config = dict(
    num_hidden_layers=23,
    hidden_size=192,
    num_attention_heads=6,
    num_key_value_heads=6,
    head_dim=32,
    intermediate_size=768,
    vocab_size=6480,
    hidden_act='tanh_gelu',
    norm='layernorm',
    norm_place='pre',
    norm_eps=1e-05,
    positions='learned',
    qk_norm=False,
    attn_scale=0.177,
    bias='all',
    tie_word_embeddings=True,
    parallel_block=False,
    init='normal',
    init_std_qkv=0.0298,
    init_std_o=0.0298,
    init_std_up=0.0298,
    init_std_down=0.0149,
    optimizer='soap_variant',
    learning_rate=0.00495,
    lr_mult_up=1.03,
    beta1=0.95,
    beta2=0.95,
    lr_head=0.0146,
    warmup_steps=200,
    schedule='wsd',
    decay_fraction=0.638,
    decay_shape='linear',
    final_lr_fraction=0.02,
    batch_tokens=131072,
    max_seq_len=256,
    doc_mask=True,
    train_tokens=420900000,
    max_steps=3212,
    dataset='wikipedia_en',
)
Each number is 128 + 32 x the weight over its row's rms, rounded and kept within 0 to 255. Layers, rows and columns count from 0. Numbers have three digits each. The size before them is the row's rms in percent of the matrix's.

# k: layer 8 attention key, 192x192, rms 0.159, rows 148-159, columns 96-191
# q: layer 8 attention query, 192x192, rms 0.161, rows 149-159, columns 96-191
# v: layer 8 attention value, 192x192, rms 0.16, rows 128-148, columns 96-191
# o: layer 8 attention output (transposed), 192x192, rms 0.142, rows 128-147, columns 96-191
k148 095:130157070114158156141183152135155158104105099163117148138182184121210079142136137156151101096101149129102133125108102165149129215136153133114084129176147119179212109148113114109106159189093112113151071084123162133152139139084117122130132084128158139156170087116134136096161151162181073062
q149 094:119146161093088173147147109154170190140105142121149140132207100109142073106090112127170151190194154060147068075129104093124092138115099175145151144145150037123105112156162229113129135142159114130157150082164123060102093106134136095154126080148136161113116100114133123146120138079155071125
k149 098:154104124156083192127190107147095180131142131115128145126172123073123184135180153090154103101175151103149137094209152169147105120142115107151108137157149106119124139159117175145169149122147157139145130147142160149130152126138080041120156122099156175175168129120095125171192126083120105128
q150 101:157122175099105160140113117137158170162129099116098153185129127151189116083107138120132126190145096106150123151103101159107143080134129133106145084099119108098124069100130092193132183095171080126123112150153212137100117152131155118136125137059130084118122153161136118104081087113102128150
k150 093:090115130126144113108131119097099102136111158167090141105124175147089120077118165055149143130083106139146094100093071133164081130128108083083120120115106143123103168136101135161140164127101064135063134106070169171117117091134163148152117147131121057067126150108155132160075088165136112147
q151 091:124113072132127179095168117147173153191137087102118136134111108182171132108135147104169150123113115148096110089128136119188151144123087138128127124133152092116128185164135167197168131150127175158172192094164128114086142086146126154139140126129117133164138205111115079140122117148064110186
k151 090:149071214093157114130192073141128152150135115125200117107150136177141161116148116070097103126087123170133116127122089179102128106135075099136094151040135181076095170068106099107106139112080098090079127118118097144111138178132104163213177159095104189066193092186138119175170187100114107133
q152 089:120109130065142132159233119170139107116113147157053160080086127144103117163133124125127113152092097141177123136137115170151117075139171111078111128134144087157133165073141138138155132115160155090105114121110110156163158158096137142126107100141118104108139092148070163142170062109176154168
k152 091:098111117112119067092140111181122113106136150199120141143125118158150210180124174093109138179083096163171079182142127104098131159121132080123178125162121110131099110176119119109130073128137103146132144093189121046073112074130190119159156069118091129170130161092142129124192128166121130125
q153 086:120114153148092099148137115135122115168179137110080129154161158138123135094095137153088139158091101123124146136094126151082147124138188062126151135126145109045120135095111119180095111092094122162132147174094134162104118088061091114116101186115171102165109105190138142105127127083108123159
k153 081:088107089142131122188135081119135119146186139198114113129176194141125195086142104072114157102088129134193131093120159130152120146137108118136142173085050098112165198132046122044091153173103098154150089163086125140099143124162101158154119105147169127118149110135131134125126164085084116150
q154 088:112106154153108182126076103089078115158147128155122095151139190096074114144078186131101109156142111115095163151129171156150103182079178158142141087153123141160188113142100155135108086140149114120172176078087179185088105139101062097126091159164136154155189142128135100153069103163149119092
k154 084:148103147129065179082123142076175066127147172136139118150170152129175122204154070114124116099049151122123118129209111138081188081127157106104122102142141142143094101142106144115142114111181096128165178222102128124120129134128131144123078179156117172107175135195122105172139138120106157120
q155 097:149126090073133125147143117116144106164140159092090117147110055157105161138165096098118156172164090160170130114140134143149102145038120158060149142120145144072123200155098198175105144148089134114170133103114141169137140113164105147132208128148124215183153131116175166092163158107166096123
k155 095:159142178073139136156095178140039091099062086106125182109194101089126083133151140063140143126099118105081139145149127151175133114107124115102149152118081133142128127138160134111147117115131136144129172157118152112099122064138120126081121135206071113105163106153131136145137175150093115141
q156 131:122127152144165136088105169104076126088158084145160180133113186156139111146144213133158175189135137110123150132092106114080164093135137154092136129123061127098141083097169139099114088107146121124138124113082095108132115174112184119137110136136070051077127108150107134179077121134169187186
k156 110:109163138124125133181153081117190123206167166137119180137105147158047129133125152134115149225142139126126133161081119173148083128068126170098124123083129101144101057143102119093088234099124136127043123178105147144139099092121193090105120161132100100162100068149140135155141153149143139123
q157 098:065133140116183174153150182094151143066178114110156077176147151137120135106127151236071138150109154114063118110119213138139104144151114120092158081119130169164217132111104126129135193121099168128130145142138171157113095124155155127087129119115068144131100152133079138102086129194113098136
k157 093:120116084116128131139095132083144094132116147091134144115114162155100130061099094116076156133131110071077184154103103120157121138178117171087128095113138125135102113158140099150144195186134116212213103131105143150140118161085161191141098082158119111086098151093127140129086160147081105110
q158 087:160096117151125127172029173140175135089120094082140129081088102106090134090122138133119148145160087099115142095124125109140092099115139200123181177125157150089178140170153099150099135126122150155119130126111145180168084109169149183104117155133124107074067118112105088194087174098151086105
k158 092:130161101118157157095106198057119132157119174052054108130124179117140173137149145084149131095111144106157086138112131144199071122064142154155184145165141088147168139085129144119111173086073081140107148135136118127128036083090138191141117150143137088104176162161154112075096172134155093150
q159 090:095148106125115126084128161160094118131136111121093155132206132160109124060154057091199152124143180084066122128137144096123098121161114146148148146153079162099159114119122121142099130110171132133120125121097104165132110098153121132221099108045138178121132130077161130079104147154100118100
k159 084:108153198156107127142108079115131115118162095103097082060118090088149151125173112152117157114158102070128122120177127165093056166110174096131115137095155072113137193103115144120045105081138089141112165149103083083104131127089131144130111135131132130133150134046117128134146198132129150164
v128 092:111089137109146213164108140118156109087100155116109102144138124120110149114110086161116102162074168157127122122149123133159110127141123142081123114159131113117155170107166144185151172138127065070153134183081105116196141105099149051118110083194116112153125193170107109114106138136124130154
o128 093:110121084127117105110127090113108120108153160193097124180149110126108150111125140196127107123096168135098079119099078195115160147191127133095115123150088014163120124102074151065103116175145176186144123126131165110150114186096119179186179068100155154149185142123134134121129115179121211102
v129 098:075148099158137119188100092104135149086153073116107137168130160118092115098088160134132108116133099097105104145136138190159123191038119142091064116115129148133181124167053103089164127101062021111152122118127125129112125117122175104100092112157161104088118129071139104122083157092127132115
o129 099:129077125185151100087146104159135128178063135083074122109157101107161185139063121138146127169090158171154145118156090107095161142121108166173142145078133113149101089072172126136120150212178138096104109127069131111160125196153108159102156103162101090104084083144048150133128136097088135095
v130 095:144124075117095193090117109111207138108145168185130135131145167146168123101117100117118077087145122165175079136041123165123109097173134089112095184093140137133156095093094168126095139125090126155084158135095152135143142152130092142133117100127119140171129123132140138114111104150142177134
o130 098:124146190080116136179156145134086180204072096129085108115104080077119095233075126132151135087111114107123142143127186120124151115117125168076147138160160078138140121076112121122127124126070130084125115081094163098112144108149084086112136125123150116095138111171137155141161061099169141137
v131 086:140158167134148100141158147101155089171161128134126054103135181141139097114144150157122152155127125095130127195142120187076131116116145156125092146118091098184193114107179146103147135076107108134147133069177139147093118169136142086076083139096068139106087091180172153110143063181139130155
o131 088:121121099121091132086053107092092131087152132174198105132126176144079170134089140099098125152115153092180127116140123096162113175065118147143121178178154124143135220137093132113104113153107151118108115150118144124168132095131204114140125118189145176119138125131151132176138189097156107118
v132 088:152098191157192123073094103142137108120124124148112122178147083153156099132144064124108065126105137112125120104179159115069128154174117090122124184113115140102143137122198174132087133073119138103126154178114084119115126062122126106116068125163146123061143102120151087187140097078096116049
o132 086:094089064022119178115163167123067079136128167148140191183092161116135118090128153111128139124124124126181140101091094155151089151113058136144128125138098127169168094124083131129173103117108181115166095142164189148092094113096119158107152045094112119100130109124096137139156167179135084168
v133 090:135089128101146090182136086101094148146134115121113110064179160097117085156119106145126137119141165175164138131125085175078129130127125120164126135102175095153127143201143159073218102067098124115097085076159176134077066181140140163095163114117108116107117066151109109143121137138115176137
o133 088:158180177135099124155110158119185111137060106132132128156084108128130163124093099151139117116125092107143123123105061094149138186147142105135185105114118115128154088095134124119089179099142103160144128107164085071150173178154116112127133109158174100122090114109102065189080125077111085060
v134 087:106126075123157138065114125104143187105110197125122103161134156142108143155200133083101179129157095100099178163108124101147192141095134180152103117107139111153172132130189102068095122134148195152186065149137131191138116132126149141129151122180140112135169127155059149142125118110154105148
o134 087:142128132156119148151083134195090146116137127124089099089123146114150103112175126133136158114136153167128162148156140150157081129131105147166143109132140194139101214134174194187174112150083071160139154131140138166096137113125076134136167134121177127116158187090166110161111161076152093064
v135 098:136164139160155134112112122096138150132130144094133144140057172189157141094133175073144099151120158085203139135151152115134129150171111131076127147150146114083105110213186070136149168161124109066150108122124106085185095089131195127086126109167119102130133160212166092041133153109120157100
o135 097:123144120122134130164086131111113111093118134102118100104149115124133155147152162138144118137107153097077086055132088157113099145088133124171143126189115109138117084141088171149180088084143142160163118130100121147108163115145135110139150101091104108187154161097133130142128151220121106144
v136 088:174084122162094116107109115140140143154162079119105137175114126130190161155106105144105144125148130152126086059122131132067184139172199110130117129136145138202130115113126162043143126067099148156136079115139144175211146179043137072106105099195154099165090119077133131110105141139142139155
o136 086:117086177154119119146187104118106136150158086175098130098088120135108109110173122127131078180074176148134165154108153107165130091116099042146097122170137183134169147094076108131159063121086089062119106108155119110094074123139116179135148142145131058147135216162112146182042107108131078088
v137 102:160118171156133117148163108078205122182137093141108108169155121140187173104113082137128096094169174080107149123142145100124091139142112138136172057156101131164108131098177084121200167115123080088089161144115140155164152115139095132094062136089117209081125091139126127131103158172136098110
o137 095:154190070087132100083128129173100154087181164142189153092159095069117124124125127127119118156164122077150132113104111166124134170111109140114069142127150134183148132201106234107117137125054191140096132079132166086148106128113090137087174083126171102140131211138099181128130180150105100133
v138 083:096130128140161115086113106145113125068191125133125156153104189220108141136094130092078146136115071173102146107097122109161159145164166092107115145146068104144163187130064140113164131070108162161169161086114105171110131120145071089118127143168125174096085097061154135089114146132122133162
o138 081:097149116112100120108076136176086108134066163156132132067096089115110081126166125068135074094168137078110159137084144126071086122052082128131160151163136089209179172098187171168098126133101146159128112178071116092087146098182133115113131140129171087170150127147109136135111119173102150156
v139 093:155111077139103127177172170137106086104176132066105086133163129152138131117110120156128114141104160124138078132118082176164187110194094096069105114151103135071089143081132102166120183116131131107154106116087126109100133102151146167125091166062184164105141108131129072090146162081092140123
o139 094:115075089115110129142091116111136124122068123120120118149168063108106156167141078125072160075158123033112111144121175151085124194126125144082147105114096070138160115133157122115118092114138099174087113168121121074129049183124142148103151105172140142186121061127155137168150173157125109068
v140 107:145106113117136117112113111103179116163152168150151114139086103084173156104121140115103098153105156175174130166114111155143065149067083123131135106127130100126166145054178176097132150131120066185120100121157175118161133128163151165122146091155072162125124121192120199054146072095105127156
o140 096:124198155174132102113168122113083111148120127099099109143147174165082138177159116064144077188138150153083101130149191106133178192112146125199090120159190124174123130166091125015129089140107149098117132120121110127190124184112106103133164116148100136177115168073089133159122069149124150116
v141 097:110119066160097094095136085148127138142139144102164135168126131128132121174121107142163106159158057136198189164158142183184067140109134107165130121073125188121117108119168072150132114172082131158140155133169057081139107095150161107145186109146113157189130179105138187120146081120148097152
o141 096:139108162130162128092118110174140151158131076143112083087133145157138135199105203099130138094109175136092157134148067125132202124103095148162114154128099113082112112095142169124127137093125077177118077097086136149120133176110085108068121154147138098125103135117121125172072131112058112115
v142 091:094138131154141149084098130097083073118141107114098076175137099111166095097128168157126146123163136155170154145145161145117145098158160112164136147126084063126110113115174121122083117120131087116074076177081150091134109077132177093118049104098094121103120208092136144125185106149129142106
o142 081:126122139121184142100147129112050116133117115179116174097110127174120110148072113071119163220047161131111105113125114083142139146061119074115081130161100147162188083127104130091121144106118180116135152092176140147111176150095120177123151105139058045148145121150142096153149134136157167143
v143 095:209150128093131162159088120166081147159163110099123136171136081103109091163112109118163093143094160108211108079106110139104139073149133143156143127133157115144123123098159089170151144080088176129092078112091185134110148142132139101074137124114136106148077125187120123119074105176072095142
o143 093:131103132206192077149088104112142092112174122097161151145109190125087192181108150181151155135157148124143142102146159084104093071125154091156104121148084167069124091144114137101043134108116112114202150124130168148120111154150173161124167093121094135126168157090160164102140092142140118087
v144 104:149125067090141158122124119144077136087180115141120177147100115110130124114165138144164101128128114147150150165096129086112090144080125111086106151159100167154130139125114070094107111154147117171125079137162087190134145118131178112083195111149150136187134132082117108128103172123126141159
o144 097:143065128167108109131159116160085186089131079145130120073164164170104107145123092098168155129092119156106101189194120121082091063187159163139114055115149118093086096073158113130118208147124101128118085145157155198116075139141085128134064125123096119120148115123102125137090126084133104074
v145 102:170123125163115179150141059121085111113087142169118131169127137138148174117090186108158152025124130136128127148104120126118096108036184082120179142140150118100141143164187121115129155102217155137108175106127100144127168168056157100073137159085086146101114148156099181129165121153106106089
o145 103:085120138145131041158141159142110169117219132119166202096140140142110118151104140120113119149111103134139170164099189148142133117137102131149103090127187162137127130132133143074161152157124139168147115186087143147115172056143105144092146195139129180117140091165196120130166169144098151156
v146 091:152063158117107140094119104162145120100100132077153128129110140100098165120038155143068108147145174054183103088112061075051091117143148150138122121135144135165179110085117140203126072087127179110127123159129087137130118142061147133136107096053199120128134101071169130112165129121098127127
o146 084:143151079120147099187093134102097105144127096112089141143133110130145071085111113147174149102120099134141142130093079125174120080135133145107211110136151138087133132173130120143118108087074128151167122059119188123141127127190086100065161139149125185159141097122127143097081093121123111107
v147 092:113161045153078135124125098154082115205112118099153121134164068151092172148091136115120113121171081182126124170188125128090117091062114120149167146128155109124112080125116125139194157088178109151131109130126150123109089172185109194125147173155087136104105110097066115149122127077103142149
o147 088:156078156111091129119085164116105116075130156146138174141103171149109072154155128126161087023038092144158134166146103074128197106118168106156132109131146153105120160065158086133142146128141103163121205123089122110106176177137170110126144131114161123126163175104136120111122134066099155096
v148 097:104062163098074190100200141160083095117131169136143100173152119199175105073060117141081136122124106108085113188155075115107134151114109118132121082177127117127171103154102147104115092110122124157181160077093135099094092128156166142150117160127130154135089157116172089105111090127125120183